python train.py --num_hidden_layers=13 --hidden_size=256 --num_attention_heads=4 --num_key_value_heads=2 --head_dim=64 --intermediate_size=512 --vocab_size=6228 --hidden_act="swiglu" --norm="rmsnorm" --norm_place="pre" --norm_eps=1e-05 --positions="rope" --rope_theta=10000.0 --rope_fraction=1.0 --qk_norm=false --attn_scale=0.125 --bias="qkv" --tie_word_embeddings=true --parallel_block=false --init="normal" --init_std_qkv=0.0249 --init_std_o=0.0 --init_std_up=0.0249 --init_std_down=0.0 --optimizer="soap_variant" --learning_rate=0.00238 --beta1=0.95 --beta2=0.99 --weight_decay=0.03 --lr_head=0.00867 --warmup_steps=200 --schedule="wsd" --decay_fraction=0.598 --decay_shape="linear" --final_lr_fraction=0.0 --batch_tokens=[32768, 65536] --max_seq_len=256 --doc_mask=true --z_loss=1e-05 --train_tokens=361300000 --max_steps=7416 --dataset="wikipedia_en"
Each number is 500 + 25 x the weight over its row's rms, rounded and kept within 0 to 999. Layers, rows and columns count from 0. Numbers have three digits each. The size before them is the row's rms in percent of the matrix's.

# up: layer 3 MLP up, 512x256, rms 0.164, rows 109-175, columns 64-127
# down: layer 3 MLP down (transposed), 512x256, rms 0.159, rows 109-175, columns 64-127
# gate: layer 3 MLP gate, 512x256, rms 0.164, rows 110-175, columns 64-127
up109 100:528503468475496522477479467471514512508451481505528506565473487484496487487470526511519512489497494474488520497471452495487528516507506472465512504489499470436515510503512531496479542492459511
down109 098:519547500470543486479433509467463522509490482498474479477485492468525445535501502455515530502528515569493529508493477522515513476513511473460480500530509524471522535507511517506503495482496494
gate110 096:525486516489464497502461470500463505506478496472477480471554468478507475509482491472515489528531509546508518501491477546490500498493428535540469465492490506441530501509542480507447512524481491
up110 091:464453494492529499530493523468515480565533496524486525523489526499475500468497509511505491507527483444519515472512527486472527540515518480480511517486524458520458481535467524523551527462482526
down110 089:494507490524513516492503526556508509544532503481496520467514447482505473489487513494499505491465512504539499511502468467523509495516496496533459476537477506500514478468499481499461471477533532
gate111 103:548499495516509505496485487485574517490525495491488487492479508479471523494471522496530499511465533460520454424492519538429512513503518514474557506442503483517517495511508507510470501525494512
up111 096:488519517521474510550496464539446514496504457498494512520450491500491509479481474484491529511485519512527486519536500517542540522509452496463502518496503532500496516473515502485492506534516525
down111 102:490475500514493485528489475506473487498488469492503520526503513490475507506493439491505547496517455511504508552494484501504489507502515435499473492531505502483493488529482509532491468521505513
gate112 100:523527477531466526517478509523533466505499486536469477483503478529452518479506481489569501511504506507512516523463455494522440468481519495518506523507501517493476493521484500496489463470465508
up112 101:524518466442516531507490470483508498479497546506486512501467472480465515487446501498473508517479487475465422495513477534519487528559508492464514512509493527470459492510464491496493509510539493
down112 098:516501502503484501482588524513480465507499497518559510506534504497495474504498511463465500472508504498478542534550537528541481534502487500508525530535458487486489471525475501536520515484519476
gate113 100:486529528465490497499436527522467491489478482474491515490536496508483479490498519517483503525479523509488486516490506481534473517503496469530506484515492536508531480510493519530503472513503538
up113 104:480499527495504521505470493478492538496523481519484540461474461521494549540475489513515493512479510507503495489510511508506433505484510493507493499486507477497486475496480481506493484500517465
down113 106:470508514494497525495515485487497565438471502541470503460479490522456516543488499514501503475492496497477489464496494530522508498534499506460495524514537531547474511493489495513475498524548520
gate114 098:472468463512468503493483433507518510474537494543512501529499499508488447488559484531499484509523556451521446491510511534483529515499515507477463479523526477488512516482471493530551492479463510
up114 097:530516463514491500462520453514491527480509515516481506446508477488497510523489484464478459484474493478488506523541441468489490476490502494478477477487517521489494497450520494425491501519550505
down114 097:518483475471468483542539517511512474484489482508509550498516452522524483514472555544507495472497480506500507488458509504523489497492480439483525536536519524475502514497507513490478500498479446
gate115 091:528491504466491542567464491526476468481484519539550516514492510539473523473526510492565513462524474529441529475519504442495513514521518539513489475503513494499502489496506525494534450501492510
up115 098:495517461482509521501483526487489519477482525549489518515488502488478507521485531494497497537534527507523508513508526510486535519498478445514550528517489479509481476552501534543454506495499500
down115 101:478524500513448525496484497510484485500504535465493531496561511523496502515467508514485539532499495484483489513482495507492468477513485435452514488487505486502474493537475492475472514579523487
gate116 094:486529534491488516521502499547487506512578506538481493501499485544480466524467491477491471493509480534457503498504493506533483475535538491513506494495504491486494483472501495497509548443509497
up116 100:508502473550478462548491510454546486503493509479498495538547545516499500430475511492507488520508454477497496523457528505519524495509487490507489512492454467527544477511544510536526489451516494
down116 106:480480486524472493470474484472516499495529509450509517516509512457496479496515491501522520536479474480488534522481516468478492497495505482528531497503500500457477488524494534532481547491509461
gate117 107:461546507533526506497494516452499499536518520436496526492532503507500499464481474513501507488524493498485508480479528485493503497472497450472519558528506514463535466489487505483506517535525507
up117 103:506475493510456511531508505472485493532489527492519453476465494529497514531504466466494494506489535510517513473502489481457432506467501518501481467537506510485426499500511518492536506522474529
down117 105:518484477558497453513518498472508531507476484466502496488498461492497484498471513464513464501484507508530468527514545510519528504507466518491502489485505562531483509476530500474521528465493594
gate118 096:538504486513524536533526471485497461533539506501474492506512470492514472434489531495509521509517523520535475497469561533503523526463530496522508541523542505479461522472468513466511448506497466
up118 099:526500497495441508481542475487496511441486491459497529519497499501466502510509498533506508507484466503470485510484520489498484496481482504455464486459472475485455514461513492490469515518513524
down118 095:484536484457487472518495502467485479507512566519515506545489463494486508477498538477494460516525518515505498526452512508506485554461496538454488536514434491493489498487498479477483509505476544
gate119 102:488530539513454504497494492500495516504539536529496508516498501515498500508473499528485493505491531461496477519510525512495489538506465497476514498512523439490503504490486517506473487493541518
up119 102:507506479516493472477521494494496506471466557493490473534462479514476515506492478469499471526476475495515455507479509497484520468520471507496516491502464499500503506482461543483498467485473478
down119 100:509528501491508527506510492532505542529515493499495498460520510478557492465475505504508544499505496508467502491512521528520506523472493513493531481525519514518463508485492511493509529483519541
gate120 099:522535498551513504497508525547494528458531521549473493468496513563478548504503506500477460485501540507485520515508481459492494494494526484477525482454510511477573528537472506500462467470514475
up120 100:511494550504512456509473512489496507469483507506521522488503490518470514485510515463485533465533464470490500498469484476537504474533526531490464555499532502507547462514487452507491481487513493
down120 095:512513499487500498463537454465529524519503495521476516488516489504465498536518505530514492513523513517474508531523504501529511502496499524455539452462494508522495485491550520529488481507483528
gate121 104:514519509522510510510505500527504516475486442497484499481485456502491482523496501485537525449503504543493463504523474519489474453573453487508465484474505529507541481472475531491506498511512514
up121 101:503441505509487487506486469475467530520533484487567511481479435523434474564503520470474479506513502504497497488500490502505504494497492502536500476531516518453495508478499519508525490498506474
down121 100:507493506496502472486506473465509502504486486503521478510465505471476540518506510509507512475497493496487486510533516542549525526492503490508460560470492463480488504499460474484484459508517488
gate122 100:498482502492519463481522498463519489533479486500495477525503493541492537521516495476511518504470499523527499486521491476439468470505506491480523529504507496489490531486519529513512485464518488
up122 099:486512493538501486502495507481482498514486495507497490501491480470517498513498521518464482488506496507502461509485525556466520475508544493469469511497468500472518549475528545468536524538484508
down122 099:528482464446501528519535502479464501502506481508485476518496516508491541524504553553516504533557498483500500473512512492513458499527485430518491480463491503503541481535502525508506503467457489
gate123 097:446496476494507445488505485489513477521505493525521472545494471521529524501534516503482508525494475472508507538490476458525498479484490458522478470552542442500476458435551498489507499475512485
up123 094:470482494506443532505474544520562487487469462524517528494468496469486476490464507490493503471491487479469515536532500468486519457502479469513510526506483520461507457532509493468474516495474490
down123 100:464477481497476525533489515513510576515542488457509496501505526490506474504472535506495458483434501498484513541516457522497497491523481522489485485427516458503500492488475480489489456520468529
gate124 096:449530443515472519508483524529544483471466514501471518457471526548520531479501477512517502490544553518535500519494532531476494465486481461510530490503481493471481513517497531488507464496539485
up124 098:492528475485490498506514515509490500487514504491482491483480543493495489468486492496454531426508492533544471501464451483479476522490486519508481467505447479499530524480514507522536496525502509
down124 096:486520480482461475437505525478513515477454493498489517534477515524521502512527494555503494510532478520463516484551508470499519521444540565504534459512475516529525488517489496520484473560517528
gate125 093:514446443527526503494507472474501497533491499478513500494498486512488551492470485464505557530512498512491492515501515492479534460478524487474514482507522537459519514499567496522537497532522496
up125 088:525483523508468487548493501517501505532503525462501499518470501521451476508490494473479500506504479483540471523519491460487501427531492517494508472477489490455509519504521471515475483531508486
down125 096:497497490465467508471524466513510449539493508497502480498462464525476527492497491503510516500548469505512501482507501490514510492522512664543510513547506499479483500517542474472480456544542511
gate126 090:516446501478523507464484480554518498508484451483497477501474519511487496481512540492459493510506497508542512471485501461460545477521496512488463498496525536509505495523489513498540471512511477
up126 095:530510521484542498453481492496470469474474491496522490542471514484522483482468482492466523498465476491480507484495500535561518489503557497530505487544475510495501490471496540539532426486525509
down126 099:469468523552557506484502521548504480482489522505486482529480493527509523477436480526516531524474477484496455481515534534520488501479520555476488492514468502465495490473479516533492478524503493
gate127 106:503550519514487502520502496470475508538498496533498450508515525511515486456452524536471492533486460528488464446478535533458518503517499506517501499474523510505563519512500518516495506470469516
up127 103:512506517511507490517514524444544464511506487506517494472500563492548495470473537472458514527553488510480511441523544503506470501484476519494471470476483484489502492461463483472520515510526486
down127 098:507512475459526540486489483526512487536544530456515487486515462502486486481504481500518486516472512474525492503556538464491509513486458535457518519493482498454488482513493513522507473469508510
gate128 099:510495516444519480532454503519517493524528498492493568491504538484497476500491501519507501511499499465507560560447517486521509506467526475465500487482519484516453494531493513512479534499489507
up128 098:523434507480468488467493494470516521500483489464516492448506529473489515508515513538458548500525481508523464537570481504518499445498499485539512446470519488559511500508458521493477499489506509
down128 098:473508457520481474479468485467446516522509507511525498441519522488516534479520497525484497516560491505486494495482528497536483589526506566500480512486524477472501523488517442513496496483478507
gate129 097:475524524489538483457507470497485520499493508483510541513494481456510467486497473459519473521467520518544512477528511450525489538517474479480471476526529498510496480535485471505483483508483495
up129 098:494477476504504513522494549511499566501457469498479510473498460534467492476520494514479468528498483500523492550493484488470500447504520505495529498447509492482509519502448476500474536482519480
down129 097:522531530473490531524496516515505530508498501505471522480497514523504486525503459546478501500514523526493523494456502496533495505514503461466495510486544483468516503539546526525511502492480467
gate130 098:508548516543511506471507508461536474499476488484486464503494478488473489491500507525488484510480516494489478515515513520507513495502501531497482517497480506479512524492487463458459515523453497
up130 099:558487492473477523474418477514513513504501468542540516471463523494465508533519517471550496516537475473493490496480518521553483507549480495486508521487494473507498514513514552506506524493483517
down130 098:493504560570528512487492500482489535487495494493509508496496464506463470530520517519482527517477523478504468490500545468507490458494546516485517526471515481483515475483528470450495492515491514
gate131 099:503515520492507531533493514541477522514567540485445575494491489515503466486518494505485499471464469522458530463512503511491513493553515520508486505510534497533514503509488482508489517506521482
up131 099:496477482535507503473484537530495510520471507440471454515477536539513525521552514480559456467516489487487486446522456523524488488499487504510495517502446520501533474507499525526503504523505509
down131 100:476554498493499480492565489501511447531502480525530515506506489544509500510506475513535469512527503492495484508502465554512475516498451460506497464484494487508503473503519548508530511548514523
gate132 101:541528523520442463523524493473497514525511491475491530498549500464477505469482491519510510510467520501510481481455521483470518533498477471489517507552494476507490553468516507508513525478505491
up132 098:497465508499494528492527519525521515469501515491518471485488486540523521535501480489469503478521518499501550477475479463480522531490506530535486513506486499517541470489488469544479497528488528
down132 100:531523491534524490544495505526504447567531484526499502438492514479500468483499488507478465497500501485492538470481525524489520495466490408519519474536486502462474512514548483498485528469480491
gate133 097:449507486527524513508511489489490467482533475538478509513490516491478476494463520506500513534517500526518524480501501521456496505517424479500519487509517532520496476496478502536510471547497527
up133 097:500463441485483505508495539517439504543473511536495504515490501488509504468492477464504517534467506473496469444528479513518488449508507511485579479516478519568492507487468497524509515485470501
down133 099:493487454479471510468438491488474473483515481512488522504497491489491506491515464487502484541444509488486488474532501502513500452488490551511526475501543510497478514470474510497473536526472478
gate134 101:520525523530449497503493495506494506514494472470502483452542505497510518450549491534517526521501485488533505543508480474501502464533526455473478508497484516498496441482538486501459486510514527
up134 097:485486537457489508518512508548501471514508503481500497515471487508498468504491467488518488469470473483461544490463492470501554514479512532475493469485516518530524528491500491473516534473488473
down134 097:513512469484488471491524486516497449489510523470512494508530507502511478487520502451461490502534488524502488506501495475497469506512543559479490496510525504504524514497512488468514507507499536
gate135 100:518531504473499502497463515497528494518509498511487518555512481538520507464475533452504483478526491495491489522463475517442504511497492507481528490489481467515455517502490508536514503549514440
up135 104:475507517478514484493491549533468533499556514503476507515512474525469505478480466506498531517510493503493493499503493520514487487494550525549458446532531481505491496476487536503533508536518509
down135 104:527502468519517484496485484494532465510526514521495451515476545511439520452477503493484526470508464517510517468479440497478465485509498495464490499512486475518501525489510494489465508554548526
gate136 096:539502513522452527479518502476468500507533471446491502530528590483502498511501494516496520498489481462482506510461469529485497479459515501470500476504502518479546483517481480495467498492530532
up136 102:484480464458540489529495446492535500499514529483439505481494512525471517510478460477498460477530486517481501475515529487469519493540519549488508485506528507486481460495496497524481492505514472
down136 099:529518511470514515468537465521468439451492500490499511512481555496494498493498503483469507512470491523516514500495479499535467506468485557528492475515502493479526481488493516465547516479482481
gate137 100:480504491506484532503493480529467491490514492511527580476507483536491486489500515517515475498496525483475472458487500483527497460501523522513515542494471493557472493514489522426531542529517530
up137 099:482538477502442470512545511474515498501466530497480518552527517513511499507501490517499504510544564494482494482477479513533498502463484500478520499475490480519510524545496501515490456538533509
down137 099:521510546535490496502536498498460456512491496449489483520535504517522515535544492476511506536539495501518529497503507466498534527503499452498536486520554479461462524530510556524572508488456499
gate138 104:500493464507491491512472528517543509507507574485511468474545509499431522491537519497516478532493507455512491496471487481483530500521529503488520551478503509503484459521493496507487527514490535
up138 097:504453533525520480509508487489457514496526501513487506494505508511520515475449495519471511527465498510512528496447506528501513510512482534509490497469521509503497525514494460468449484540466467
down138 101:487531526493530507520535465524492503502510453480487563479493458497539475526439484488498477482543519475480486472498516510506493514550517451505466477532488514501503539538483517482532453494477434
gate139 103:500487520499488518519488480444521524456505527499486520477518505472504507558506510479517510507472468512560508552499475478518465527495540458451533491466464527496492481499472480465491504479498514
up139 107:504531512503509461456486485520517466507524490489537485467504473487493534514462543486519443481498518511509496509510525508530514456535553462526476508488537510493498495552489530530464515475478518
down139 103:539498487476514502474547488504500472425502528490495518516485522516477519518483485516509504497527457465518501487525505493447504538458476512493494503502474535498525512500472514518448496496556511
gate140 102:525501515472498462520499516481535522517521450483518496491478491549501503497535465476527514496491492513493513454498503530509486537457504482484466486508504455513494503514506495510496515506538522
up140 100:531520522493498526475501497532506467529505520479528524515494524517501531477515512465475438465482455536497492525486524478491486506522472519538498492490539498494474480481462525524506482492469523
down140 100:506531521532503548507506523493498463452524482520507530456519435500523479519466470511496500526510512477490529507524539485473459441502468469458534503470497524486495505493457515489460537489529457
gate141 101:488472527520514467511522484535492546547498513486503505487554469501539493539515505486504470519515516531499486475514477499497472524458515492508482509528494483493484534498499541509488527509520474
up141 103:501506500515474468494487538445505460483451512520488491484515476535509484473519501504461513514491509478531495476442494478541520521538512492541499483507449482497498451533528453450503486473470513
down141 103:489543517527457505501524491504498513530506499512476494491502517536488506508483510510473478478467509511491521537530491517531522469517501427481519447500518492530499437448532527494504459504544532
gate142 105:521528544562468489483500512519516488505488482511501564492503535487484521490487540514490541500488477507520501444476516529494499459518463482495516502513516523489525485516476526457510481530519481
up142 104:495509498523505507534471518512473521494531535509515528494456521501530491501479496500518516516516483505486495462537553498537497502477499539483466461544550517521483489489508469499546519493502493
down142 101:521475473503520484498494491499481484515528468483502467493463505471511516515469456504518480505490482483500526479512499503494472478510487543512461503482503477456489510490460434474530505486524479
gate143 107:490528494512542499489475484496469484472518506519459524511513495514511501531515484492483493500476529513523501471530486453457481490498482521470509488492485453493480573477488485498475504458442483
up143 101:488513497530556532519493494458455484520503468495506498499480508497524520519490513517458485541485512503519517486483518475520510499521503510515514472513546468535464557434520515496478476506479499
down143 105:482506484487508502527528483473498491471506499517480438491471521428497503489493501560552488465469526489490542535469481461548517497528481444478499514490535513542522498512531539493466490469491487
gate144 099:464496503497499508493466539553544499517499490494453492557510493493478530502532508502498503502503474523506511460507433471547452484473456507486482491494466468476522516475479494534494528499473544
up144 105:498543529481475467495484466487486487516527463537547521530499509468470479493511467496511490472496462482508512496496540513483519508491513484472537519526517481479503494474484510478455446447514464
down144 102:493523499511512506470520513512503526484497518506523478477513463477508534502511489510547508520527480483473506510510497489519533531517488462464526482520504529518509533505520477513442507534474503
gate145 098:494491515516483477532436491464506481519502474540555502465455456491485493566498554542497496508461492510489481499489494458483533484497497505510443486510494514454473508518491528451499479440485476
up145 102:467480517466538538475498508531488485497477493516503494501519517503445494548487526534519462500482492458540486520479506453525497486510460483508504497504457511478494453514489534543530462521462497
down145 097:474460480479489464484549497488483496544496480509522477465464503470485502495502493510529548522523505509543458491462509483522475503481515514551496519515526510507505478442493520503459512497492510
gate146 101:498484522512472501506444471494502463532514518483508494501459527518507460485549490512469527480475518505511513488503504478501506537507469479517442496524485473550506494476520498528514560501505503
up146 097:477475522466495499511517480541477526482506497533483538490463460516494510518506523480509476493555484531507507505491459511501488482457542474517515523521532491515482464538469492483527507490504506
down146 100:516493439482496501490557523548520532510494499511509486484503491462502490500500501483479511498517511519473514530461527515476435479466491496521517509474564476451473515481487529502471516448510507
gate147 092:520524455534470514494445487493481485533484532546495515530504512490445497506468496510510500489469512489516482507520495509498449501509518511467513488521530471512506466532540526504507525499490485
up147 094:531515526475526489528489493465470498501536475491497513474479501501516517436497515498518551517521502489511498504493510520515566498510525527468459490500473498470493473520458541508514506490544506
down147 099:504532459512497508510469512500474539489528457542494476483463532479474526467504551509543534570516499489516521467521470501523501505514530412487517484514497467478529487548450537495508481435504496
gate148 097:510522498503479482515534484494468478485475473520486491535473482490507488509493471513457478496467512505485475525515466491504518525483506452460513488483499505473533493539496506459479478477513463
up148 106:458511480485495501562521494454453487481512454530501444533485474513490488478504496460479529477521496482516482455486500472476556525504505490475488493504538503502505530483503504497478516518476509
down148 103:506498531465503486463512450516539568499503461492480501497495559491519456536471507519522524511516460524514468511520507481531494519534515504471473541529477498474510501532503493504485488537505511
gate149 091:473467486534479465509500509495545493516519490517484509489510475475541485477514527498503489498497543481516499553516492521489466536491493498466568528514509519538483494474506463560501493558537529
up149 095:516493485516511507486536491513480526479484517533502490510545460487502490477518486509513507567517521463510520481538481521492551499527494484510528457483463489536522510505489515427510544488491479
down149 099:461495481493483456500550491526478502457489507488521483528525488540462489475484470458514483526523494477541534484509466496485496477502536519475478502531398477533456487469494499523487540519489502
gate150 100:472540512528544486475457522506520489482482498505510451501479550508536471450517545517478519483486507522489486502549490544473497528506513502478489458462509504459508527500517469485506515491502489
up150 103:516510515482524495496533482496496489484541514525469499541534476518508505472541452494501510477477510481454513481472498510472500447515522505515499522482513461520460503460550501521510536541479494
down150 101:499522457522516516492490526499487510520493513533532548487472482543505512495491511513498482498504457522486523540524438544499490505487493518494478475544470482498502483474508483522460535512529445
gate151 100:501518522487533521476512513495530504518499547518490514494519534474514486494556474477531546522474488488488495519539526524493498477495479485519509476478506507471493500496513501480487478490494508
up151 103:480458482527512487480451503473513510496494499514479507522533492464493510503501510487514465555517476451527481515499500493511477479463504501494505486459476506499443532513489491465557472549520479
down151 102:522525478522517470546507512483483448500504505459478515487525524466454480475505488500476493482506522495523470508537496486494494518499499502445497537502492520470488526497497503485543499494519508
gate152 101:531505479507504516525532494504510522483498467534502506458523523510479467516526481508493542505514474493509497514464473457523475482510504486495474505515514507501500502447484490499524476486512498
up152 095:514493518489504537519491435499489480511460546547494460467490511496485481497488490511505496536568522460506473514510498507514496480454520501470525510541523516503519506569505549489468503548513507
down152 097:478468460465498506528503493490508454463490491551513504505464496490473501504491519527500524510498494495522493534503507457495465483502552445567499530535552506508501490467471471473496472497498517
gate153 106:492548508482462528454492512561480490512515532492487471548465504498515481516532533471528516484509487469499517493490503500522497472511513501446484491524521503491522504526459489483490463529510502
up153 105:501524487517521517502533527503497524526491548520514478509482516468524526474532509494517487470514478493509457468514479521510484505518517520481500492454515526524529500507490475532486466464505491
down153 103:468486538482512523466458499496498523551518453503525470540446511530502487489458482527515498535495495450511493526527513516531509476558521491538503506482505513519526474542487467502477469543483491
gate154 098:452490433467465461540502495450496546523471489490502477485487443453504510525529513486489508504483502474548514485482490515494477543521530506531494486472522488519488495496458498497523520503543493
up154 101:498505505468458486484496530537542505461531505507520476483462519504494523484527492515511479513491495480554507517508483539523441478520516489523528511542525498459447547497471525498505481518508514
down154 101:506540521500483519497525527519474519504509521488517487449538537501489522484502470476550498525499491520494523522525550471487455481501514521482480498490528486496472486542528474499506529440494501
gate155 103:496523512491533482453489542509484502484528536562474536515462505569496516501467515498477538547496522545503502525450498481501531503502479464503462489457485490499496543508505508472552479487504487
up155 106:497540510509510477482523485513475486519482502506502533528504488497474521485473471465487468529522481454471508517516459483504476503497515505516478464483552538487524516520531473507476531512533507
down155 102:477507480505508518525526537510543534469494459480521541503523493492549478483528486486508477520526505435467466543471477508508481468475464568541503496494544502490492472520510503527501510507513491
gate156 098:496474468512512518497510478498507481527527517482562490477462500502527529498538513536505452522504461485471530524507523547455498431491506497455527549515525503461525496451474508491486533484519522
up156 101:476483514506517483507474520506505479501473457490475490505491530492511489495431510491508491555488491524567511573487482530499491502474473533478469489477503519476506514478468483522484485494468533
down156 100:506502472509491521496472503528494506479512512520495497467465474571508537477503498457534502510519488545488513506482460546501497516528507538487487518521485534467542499520473531495506558480537550
gate157 096:549512509444536506525502500502496528512477494528484507430517490489477502464513489459492525502497547530473495537507518445473461494534526481500490476564509455477516506470523496516553518461515483
up157 095:480537502486504475479463487522503524510449494490503489491486526482490505475502498480535483502495521538462529482510469493468510509476507534512514492460497507559538535433497522480465501492496503
down157 093:516488514529470464513532459509490457511491513507488498540477530521490532492534504533494471509504462498489498514466482557493529528532500552445505543510569526515503514495496504550534520527483508
gate158 101:521530526463472504466512539518504490535491505507513539508536541520458474511522523514482511522475527462491532487499518517543518559482500475507489490515518503546536566522505504510486525487526528
up158 106:517512479503528519490495472512497543516496522511453489522448486533497481465479472503551507499495491514472534490501521543522479484465512495497482505504496492543479491526473521506555533493542504
down158 106:513523498490535497430495519553523498503513483494536501503486488541489480483500485519506489437483500483499530504498493521495464501529485506461500472497422498501480486483491479474503466512492517
gate159 094:504522523476493534478500420487512523471497505500498511502477442515484508474519481477518518522504530498553508516507530509481471490486500477483519486525517462518526514471539489531468507514518552
up159 102:484461536496518476508504470516516485475439498507524491517524507521468484479494488507493519482543481503500506544495523514502506518436543487471506514517473533530475458510504477508473496509545510
down159 098:461460494494528502492521503528482481506484466540469533468553503504498492487525536503490513524511498488519510475509509490473499498473493531549526507502467518562513456533518465518495474486511469
gate160 096:549494510467504458469478429533496465576531485523501480493463463547471456492542503472472514488515499482501485498482497474492487466498494471477483475489482497489506532510520487498506446493465463
up160 095:495521507497519507508520437515460451505486488509454536508498543500413471464511462496474484510514484524508506517468502536502493496469478492498474507502476504492505480507482512479536503563500529
down160 099:515509520511487461464521494489486484525478472571452509508511500552489541447537466530438483500465480527515453469490484503515476499458536519525484526444470507502534521518502490499524516459492517
gate161 097:478530467493530500479478482524506542517499562518496503514463474471506539497442497471534461548488496552483511517478507480505475508480490509502452454491477481489509463489510487494509489495509540
up161 100:518509537512465488493525479470497491501498453508464519493503498512464523461491471492511483497556502493489507480500539528505541461489511479518524477508517482504490477499471494466543512517485490
down161 097:496482483541516507498532513520504540491493459493501513449531499490489506499527498467509482485566501498518506520508484514508506460503553536479497475537466498521488498526523534479487482522497546
gate162 107:539501485524482503533499517489561480545487485523506511493491476508490547461515484523523483531479509428468481517480517492541527466524508465482465499468522507498445531481464525478498499536513495
up162 106:491473525467481536526477488486500516523458506514484505541486491482500516491476513477463505505529541539524497511515501514516499520464471486492489503510489554535500462484476504540483502505491513
down162 105:487480489495462506484506502516515520544510497474513514451494540530510507481486520429520444510495505521538503483490503498502458508475492551498545490480472475505523474532486492494476520524443495
gate163 097:483518545482467545552461468460492537523472485516491497499525484529530518540435520460459494541487468483480472490519482500515479529515553522501526471483535515532561481522481526505520476509465506
up163 096:507470509482498496530475529502488518502495485492519516486477532515527498508474504468505461506504480517491470518510483462516483506548518567524503486527594523492508510518532476516486526537469545
down163 102:495511534493533497455527498577539569496484544438500521448525516504485460476507518477548489530500477491470499499503500526483489472508457487551490489522487495474471513489514485503519469515530521
gate164 102:508551540501521476496517452546513535525481509469503508508499497482522503485487485457508538502501525489488494517501449527513515495489501491479488510462491487447505501545555495511446558517471536
up164 098:529463472536518470456503510470492479511469513473528463525481499502508546523482505457506485454457479481495472498543472539461461467488484506492494528509502534500485526473442522467501495509531517
down164 101:498520502486516537457520501507498513538481489467502514491542504448512497460497456473459481508474522504429509478516531495492510491520475488514453552505528491512489517509513492524553445487518465
gate165 099:511463495498496474497488470530508477502544568525485498518504522519528511511521483480527504519519507509487483505492530515555496504499461480481469495493483438508489521514496549509483440492458487
up165 106:449474534512529483477530486526491489513510521432500509549509511534512500501524495452525474457499489466492472506498503500516511521490485514504514497511522513495494465481514497502565510477487547
down165 101:477529515504492533521554484541495500534515495474543459518528493481468492491473498525531468528496483483492530540496509465500529505504493505515498451500445497508522510551506484477513501497464537
gate166 096:521489463568468499530504474474498500493490519494522477462476500530454534459521479467518465512471466482530476497478476514487479513476484492508527461491484483447518522499499522522488510487454530
up166 097:470480475481519555515460490491493473488461566480495483511517449515481479468537498509502447540463492501464491478474457507491498498483524511516481460507486528455509534482497524478489487512482517
down166 100:490456489527509484498530487458503481511483544504492496501508490512469519527505522501464514472503481536536527481470477505506565491523522661491504509485482492522484473505525470494519523528470507
gate167 101:490486465547488561488514500519509503516457482484500503512528491466478534506524471501526510500487508525505469502516481443489489501520484499487486525523543540510514497500550527503471547491510472
up167 098:451507532453497523532471499503472488503571511447490465481476492542520475493491490508442506535501498538445509512496488487500520527498458474466498472524477496540483516463468461500543523517517490
down167 097:494493513515496485526450537508475490501528507492496510484517522514449460515483503551540510516496512500497501473532512466495487478511517398484523497477516518489529491503474511524508481466498456
gate168 099:489522524533522485523512487520512531469508511474461459525527471504495520530529502485475526532469505477544495501529472553516483456530507497493508460506534480494487510504500494496508456500512524
up168 096:493541473497514484487507524513485503483518456460497523525499539487509527488525525493532476472560511488496497503530514486481499519552481499508450538526434463485528473522505492522499495502540465
down168 101:510507497492474498517488496477485491483495498505542486501506496428490424509497498483514497535458482545476491522449523484542479503472489566479490482507516489484483472486518505465499491492533480
gate169 107:473520519494520547493497503461517506452488514464483482499543477523508544507475454491505515515508506513537510500494511506475471483514499490442499513467498489470516481544514487507521469493486493
up169 098:468483527510522505479480487475511525513488532480477485471524518501501432491516516497501516503527516486493528508515553463478498521525496482457491490479518513519458514509542521533493475525520498
down169 102:518510485516534459521504506479534518529516519490470510467505495490495460536505522486515541518514480534495534516505504460480489522513453433510440467443499495496488487519490522483499440477495501
gate170 098:475537513472484487477494502511478482523501522470484526499551513542484531471503500480537498516495479513478454498466476449489530517543477487481496514497468477537530527542488465481511508533479469
up170 098:485483554499427530480497475511515459494493515463559516494472515494501463515501468498493480488514497538472505489537509523511486486513526489535545483512479467470493483484519525540502478473491480
down170 100:503476499492507521491521520501458493507544503483497514499425475525541514484501487515474481466506532522484510533497485500515524491551515542515446455517453484513461531527509463507482494466498466
gate171 097:507537443490486533508488460476515476488462512448474479442494443477517516479525514485548497531495510491501493511534495513501505512510480483487453471465491518521482582488480518555517466474489434
up171 099:502507490504510490502495528431556500522497470471490495468481476493520523533502522508531522489527505458474453509490493488500476504488476539488514476499508520515500520505536535491542502511506488
down171 094:498502472483510492494491509522498547485497539505506473437516491505477538474480540521498508526478504510510492489498460499514504518471498519517491514480526499511513522478521460498491476477502516
gate172 101:478536521482520506524484462516514503511538484461541483461486484509433537483481539510515528530523555484498490500494484481533478481493444505507480492469476546484510535515488503497475484549503521
up172 099:502526449513497518453504541478545522481493518453504499523513498487528524500492505520462532481501461518514522492473424532445500493516515535448509515536477511488470452545503488570511494507520504
down172 101:450489505552505497512479498481499499483453501487463484538537497529525481513516495474484470498476467468522488511440524463483548483495550476490543516510486488526486491506484514497520480512505480
gate173 106:489499532495489505479522539479490513507465503521531500489488472530490470495493513467520495487473518509458506503537463519485491483493506480456502491530464480483530533455508526489487545510469520
up173 104:520475523499517504430488498545495523538505532469486503528498471512506491558503529482478513464499516505514479512520503520509447431477539450485497471485509516478485486474492480516478467535549512
down173 105:520477501513515465516512510487508541494473511482513466481506516512494515512462466452485455506507477479478565489530506496500467471534510572512477522466500522485464546526487546505504516515512512
gate174 100:499516473491503476536492494542460475530502504522525475479487510480518468468463550527510519486466471489506494572514486503523512485502510489447489502520518495558489497496470526453515518489507541
up174 106:493489486505480450496491496468496507522475525512530482503497506478543479519477471499509548491501489516493532497524551517496485499501500483535501486499541490529536464525505517540492497439508507
down174 097:530529525510518481500479465493497516451497480473478524469509529503504487502450481489441488511492468515464497514499532510452513502513466550497522452491512522507494515521512505503497471534555529
gate175 097:507531501538539494507430476505471495512461571503507539468555531512499508516476509503503518520455504478533466522488485539544494472519526507486498491508524520479502516430483483506487493509516508
up175 101:500510528489500480469506472491484500526476502519515581508503517540532517532504536469490481515462528511499518520479458504537473485478481488498469495526488523525557438525504522531436516526464451
down175 103:471490457536476486515493529511467512547482529497508481507476488496465502487487454459461503523519534511510525482499509533460483492521509598503487509468514485498536452508496469472450524513491487